config.toml
n_layer = 12
d_model = 192
n_kv_head = 1
init_std_down = 0.0
warmup_steps = 268
Each number is 128 + 24 x the weight over its row's rms, rounded and kept within 0 to 255. Layers, rows and columns count from 0. The size above them is the row's rms in percent of the matrix's.

# layer 7 MLP up, 768x192, rms 0.115, rows 622-638, columns 0-95
size [137  90 115 101 123 130 119 129 130  95  28 120 129 124 118 106 119]
[[130 139 119 173 148 127 170 121 147 122 118 121 129 159 124 115 131 120 130 100 130 150 130  91 135  74 123 140 165 150 152 114  80 155 128  73 145 146 140 157 139 122 182 145 126 152 141 152 190 133 168 114 134 132 131 123 161 111 149 141 205 155 107  91 126 107 111 101 139 106 113 167 113  84 134 105 103  99 126 103 110 102 127 168 103 164 104 116 103 165 112 119 114 116  76 103]
 [114 111  81  98 122 149 134 130 159 123 127 138 111 128 166 136 117 126 106 133  62 134 152 100 151 107 105 174 133 135 144 103 101 110 106 119 110 198 107 121 112 159 159 136 103 107 149 134 144 122 149 141 170 131 146 110 103 186 142  93 136 127  77 105 139 170 152 132 160 135 132 161 139 144 115 112 189  98 135 101 142 117 115  89  97 151 104 170 132 162 149 158 141 159 127 128]
 [121  75  96 173 103 126 118 101 156 137 178 128 142 122 139 123 118 120 112 142 104 102 144 141 126 109  85 123 187 156 116  79 101 104 118 137 138 135 132 129 105 112 170 124  86 101 159 128 107 111 132 111 155 116 127 131 163 118 216  74 121 163 138 106 105 112 108 139 127  94 161 121 119 102 134 100 135 126 165 144 145 115 148 125 107 130 140 152 133 167 170 118 141 126 116 123]
 [124  89 121  91  76 110 181 134 123  98 132 103  93 136 168 161 133  81 149 116 123 152 134 133 104 119 136 174 134 137 103 131  69  72 138 126  88 149 152 113 116 142 158 112 160 131 139 130 164 117 163 181 116 119 169 133 137 167 114  92 109 113 129 152 149 124 124 148 161 154 137 106  73 144 189 121 167 116 124 121 146 174 125  71 153 125  97 142 172 119 102 117 154 144 132 141]
 [135 162  76 116  83  76 119 139 144  80 133 124 105 144 147 155 151 125 114 135  89 129  97 132 125  99 156 143 124 133 108 127  90 137 147 126 132 169 175 139 116 109 177  90 106 137 123 144 111 101 141 142 145  93 127 143 142 117 130  88 137 104 121 146 145 137 145 150 115 134 117 138 144  87 115 110 137  86 119  94  71 104 130 121 152 101  82 113 127 134 108 107 146 143 109  75]
 [145 118  93 120 128 101 155 132 145 125 152  65 121 184 143 193 118  92 139 138 108 132 126 104 163 121 130 164 110 126 125 127 103 106 160 159 134  95 164 112 145 105 178 116 143  88 149 141 172 106 159 101 141 116 136  92 120 158 150  73 138 134 141 152 163 135  84 136 153 115 122 140 123 140 172 127 180 116 115 163 131 144 144 139 110 181 125 125 155 125 131 111 154 133 122 115]
 [140 109 135 148 142  85 121  97 136 134  88 156 126 179 145 134 132 122  96  47 113 149 184 145 100 109 137 111 147 127 154 105 128 112 110  99  98 124 127 111 122 156 132 115 157 165 131 105 137 149 111 113 152 170 168 104 140 181 151 117 149 122 102 123 133 104 119 129 119 101 135 117 103 114 152 100 157 111 169 123 176 156 177 115 120 155  99 147 102 154 130 126 122  89  93 141]
 [161 109 117 131 107 118 134 164 155 135 106 137 121 196 106 149 132 121 117 109 117 152 176 139 153 111  98 198 133 155  83 104  95 112 117 124 168 111 138 120 141 120 125 109 138 144  87 159 130 118 116 125 126 138 180 129 108 149 135 111 146 145  95 105 162 127 110 134 167 178 147 120 117 119 134 121 145 134 131 131 149 130 129 141 138 142 138 153 115 105  99 115  94 132 117 131]
 [133 137 126 160 145 141 134 155 184 147 165 143 151 152 153 142 142  68 171 138 118 161 143 114  74 105 160 177 127  99 120  87  85  92 138 131 119 116 125 133 111 124 161 114 145 125 101 136 128 120 174 124 138 109 161  99 133 132 149 104 133 133 106 167 110 144  94 137 142  96 183 123 122 131 119 117 165 132 122 182 132 139 111 115 164 121 165 137 186 118 133 130  98 157  88 156]
 [120 129  83 126 127  79 130 123 167 129 116 155 167 129 154 163 158 132 113 124 132 111 111 118 121 100  89 144 182 148 144  95 107  91 146 114  89 154 124 135 128 144 145 150 149 137 126 125 102 102 126 146 164  96 126 108 167 191 140  96 150  83 115 118 128 159 113 153 112 161 177 124  92 146 140 106 164 101 147 130 154 113 132  79 134 141 156 200 129 151 140 100 161 106 113 134]
 [151 109  98 135 111 104 160 111 155 100 134 149 128 136 110 151  89  89 123 134 148 130 119 123  74  62 111 148 135 120  90 120  84 126 127 131 116 160 143 130 104  97 160  90 104 112  78 105 123 103 125 120 188 109 177 158 135 135 129  95 143 130 162 129 130 151 140 130 137 140 154 139 124 129 145  64 174 123 156 111 110 100 148 120 135 114 137 146 142 160 153 160 147 118  72  85]
 [122 105 136 122 165 108 134 130 122 109 104  86 156 156 168 154 111 136 131  89 148 164  64 133 115 104 135 155 140 117 119 100 127 111  79 143 123 159 149 108 162 102 155 146  81 158 122 119 143 151 142 156 136 151 164 164  96 119 123 121 153 120 131 148 132 109  78 125 135 127 166 133 132 113 144 127 114 132 142 112 117 153  98 146 117 108 108 159 161 140 141 152 134 135 123 122]
 [167 158 167 159 157 120 177 141 144 136 138  99 169 124 147 142 105 132 154 115 158 102 105 125  96 104 126 145 119 117 116 108 116 145 140 100 127  99 173 133 108  77 167  50 135 149 144 108 149 142  89 125 110 110 150 166 103 140 128 142 123 141 181 126 125 119 140  92 136 135 147  97 112 137 177 124 134 113 138 130 127 129 152 115 162 118 180 118 113 165 115 196 128 156 123  91]
 [205 134 133 106 130 116 159 159 130 134 122  94 119 110  85 135 126 137 113 155 114 118 128 136  89 108 153  96 124 116 123 148 146 141 129  98 134 147 156 114 110 117 139  46 132 147 118  90 152 119 129 150 151 112 186 112 111 126 130 142 112 121 113 126 126 162 154 137 128 152 166 109 126 143 114 108 105 111 113 142 107 132 145 111 158 122 127 133 137 120  92 124 122 122  83 128]
 [125 101 143 126 136 140 123 150 123  56 169 112 136 172 125 133 122 100 127  80 122  93  80 140  82 104  81 127 129 119 119  95 120 133 107 129 143 143 137 110 140 118 144 123 152  94 101  93 146 162 133 165 127 183 153 128 133 151 140 140 126 111 193 154 134 137  85 125 143 147 143 101 130 124 141  99 132 157 164 115 110 115 144 142 154 112 111 118 170  95 142 130 169 122 125 125]
 [127 150  99 128 102 124 144  94 120 108 119  91 150 167 149 128 132  64 123  68 109 106 160 121 119 113 118 154 132 128 138 136 128 119 152 146 142 115 114 120  76 179 140  99 107 116 110 145 132 163 119 101 139 166 139 107  86 107 101 138 133 159 138 113 109 151 131 122 114 121 107  80  96 152 101 127 117 114 133 105 152 155 125 139 144 184  87 144 113 133 157 141 113  69 113 132]
 [143 142 111 124 116 149 140 122 150 110 122 134 147 133 113 118  99 137 134 162 139 156 125 100 149 117  99 138 137  87 113  63  71  99  91 129 113 138 159 158 122 178 137 123  83 143 134 138 145 131  98 122 144 133 148 162 147 158 142 121 127 159 154 169  95 127 154  84 105 105 103 147 110 155 130 119 187  98 142 166 138 127 138 107 164 117 140 142 129 130 118 179 170 103 119 112]]
# layer 7 MLP down (transposed), 768x192, rms 0.112, rows 622-637, columns 0-95
size [132 102 120 103 126 126 120 125 132  94  25 120 129 125 120 107]
[[137  92 126 124 187 179 152 142 135 106  83 167 131 139 125 138 107 133  83  91 112 143 145 129 114 103 137 117 110 129 189 132 103 169 104 171 155 111 100 132 147 174 128 174 122 122 101 123 149  99 123  99 132 119 119 167 143 123 159 121 111  81 130 139 123  93 116  99 148 114 113 117 101 120  95 134 121 138 107 102 153  95 171  97 125 188 125 108  96 128 122 139 102 174 171 112]
 [127 138 131 155 134  99 133 149 108  91 123 156 122 119  99 167 104  99 159 123  89 144 125 153 146 197 148 124 116 156 123  93 143 151 146 157 117 141 102  91  83 114 104 149 119 152 122 124 100 119 105 134 123 132 145 142 176 106 115 129 171 108 121 139 104 160 100 129 120 109 137 132 122 129 102 147 105 138 144 136 135 132 134 140 137 112 108 157 129 141  86 122 151 143 110 130]
 [114 153 125 106 111 153 119 105 138 145 110 113 115 107  98 125 113 156 132 136 115 100 176 131 130 123 135 116 174 162 147 146 145 137 126 174 143 138 112  99  98 146 146  89 140 155 179 219 127 152 113 106 127 130 146 101 127 109  86 108 103 125 106 122 106 127 149 157 127 126 147 114 151  69 126 150 107 145 103 159 147 120 114 157 113 102 170 121 144 117 143 139 114 159 172 115]
 [ 95 134 117 136 132 108 153 125 114 132 142 131 141 103 137 169 144 136 123 130 160  88 154 116 131 228 126 104 121 104 117 115 124 133 137 112 144 138 155 162  89 147 109 149  96 105 136 132 110 155 124 126  71 131  92 129 157 136 138 108  91 121 147 118 112 140 136 135 148 163  79 158 170 149 116 167 145 132 135 142 181 111 128 117 173 113 148 159 110 116  97 102 157 179 132 105]
 [104  97 107 166 147 134 117 119 103 130 131 109 155 118 116 135 146 146 140  98  96 159 157 104 131  83 125 186 167 141 127 150 188 113 154 120 166 168 142 161 145 126 130 114 153 142 151 153 130 148 125 115 132 130 140 136 104 110 128 118 124 136 140 136 131 122  99 102 137 194 130 143 127  80 161 160 137 136 117 117 116 111  90  77 146 116 106 136 100 133 156 104 171 153 164 134]
 [126 154 152 148 159 157 124 138  89 110 144 135 141 150 182 129 138 158 146 120 114 130 142 100 114 112  94 142 117 128 121 104 149 140 133 112  92  97 113 172  83 136 118 124  76 124 135 127 129 132 168 149  91 110 137 120 111  96 101 125 151 131 113 167 142 131 125  92 155 132 127 145 137 162 157 104 140 143 143 166  75 119 139 157 132 128 151 153  95 170 137  85 134 141 100 106]
 [ 70 140 116  98 139 101 117 133 174 150 141 111  90  80  84 113 154 152  95 158 114 147 109 112 156 104 127 111 133 130 142 162 145 124 137 129 101 141 127 105 143 115 125 151 100 140 134 156 134 114 145 102 125 149 138 115 115 167 106 103 150 115 141  86 120 150 153 160  95 139 145 155 106  92 107 102 169  83 119 136 133 115  98 166 160 135  97  99 104 146 145 113 190 108 133 124]
 [155 125 104 131 116 155 127 110 115 116 115 121 110  91  92 118 120 156 100 181  96 134 154  88 127 105 105 164 132 122 155 129 114 144 160 140 197 111 149 162 123 133 102  90 133 126 131 156  74 198 120 155 150 153 133 149 116 135 112 158  78 107 104  94 128 117 143 129 131 129 143 125 138 128 102 135 128  95 151 135 101 106 107 110 121 121 143 124 101 109 119 122 155 148 102 128]
 [ 75 120 119 120 148 179 146 118  95 116 141 118 121  97 182 145 140  95 150 141 109 152 120  86 156 113 119 134 124 113 152 120 118 144 115 118 140 135 136 150 111  95 122 101 149  91 113 107 125 156 136 123 124 121 108  71 108 125 120 109 123 113  65 129 174 136 154  88 135 138 144 115 145 125 104 166 161  98 209 137 125 147 148 133 164 117 118 123 117  73 132 117 122 167 135 143]
 [144 157 101 130 132 134 120 169 122 149 140 103 105 104 160 145  91 115  99 163 113 102 108 119 184 159 152 151 108 113 147  82 166 147 131 134  83 139 104 107 108 153 129 134 130 128 128 109 104 155 146 149 100 114 119 107 141 120 107 122  99 108 150 105 122 155 105 149 120  93 115  92 106 130 174 103 117 108 101 150 108 129 185  99 143 106 171 131 104 143 102  68 175 145 123 130]
 [103 123 147 131 129 113  81 165  96 140 112 108 150 118 111 135 138 135 128 181 161 136 106 112  99 111 110 129 119 139 165 133 139  90  93 144 131 121 112 115 120 166 143 153 158  95 116 106 119 120 123  93 121 142 142 106 153 172  86 128 129 168 140 135 152 165 156 124 202 139 125 133 114 129  91 125 137 115 120 147 133 196 132 156 150 145 163 136  88 127 136 118 109 157 141 125]
 [107 127 112 138 130 153 113 157 135 166 137 181 129 136 115 141 135 132 124 139 146 104 173 121 110 106 137 114  83 128 123 108  96  95 105 144 128 126 142 141 116 124 113 142 132 153 142 134 136 122 117 112  95 129 139  93 124 127 114 125  62 131 170 175 140  94 159 129 138 108 146 177 111 136 168 188 117 127  63 120 144 106 109 102 130 124 145 112 133 147 126 116 113 164 228 109]
 [148 122 203 139 144 173 148 126 158 143 128 128 142 110 128 140 135 153 137 143 138  92 117 140 129 160 172 125 155 141 139 144 145 136  87 148 108 137 108 120  98 140  92 123  90 134 125  69 163 172 137 128 133  88 135 135 146 126 124 103 100 134 119  90 120 108 159 145 128 126 125 127 121 214 165 149 113 125 103 128  97 124 123 124 126 119 168 158 109 120 134 153  84 158 147  96]
 [124 126 162 124 143 191 134 123  98  90 149 156 126 133  74  91 138 112 150 132  81  98 113  80 149  97 130 132  98 127  91 152  75 124 120 129 199 137 117 120 146 119 138 128 123 102  81 126 123 131 115 131 148 118 130 111 136 159 124 141 143  91 121 123 134 121 121 127 129  97 134 134 162  78 122 130  99 117 168 148 116 113 154 115 158 114 116 127 131 144 139 173 136 108 142 130]
 [111 166 110  99 117 135 146 125 152 152 156 158 120 157 145 116 110 149 117  92 130 146 164 131 142  80 137 144 163  91 191 116 115 125 124 156  85 114 124 109 152 103 152 164 149 150 131 123 102 154 134 134 154 121 134 119 127 141 103 110  88 106 148 151  95 143 145  86 118 145  94 156 104  81 122 102  41 108 149 140 133 137 106 132 158 135 144 141 117 113 120 113 143 147 134 155]
 [ 93 153 148 160 149 150 105 131 137 145 135 153 112 101 111 118 106 151 159 130 115 133  77 145 156 125 148 131 175  88 118 131 118 114 112 139 122 123 154  71 119 103 116  80 100 112 106 105 129 157 162 137 122 174  98 150 121 111 144 139 131 112 120 148 151 124 168  63 134 121 123 144 146 121 112  87 156 113 100  98  64 133 153 133 101 100 104 103 131 161 122 131  99 126 149 101]]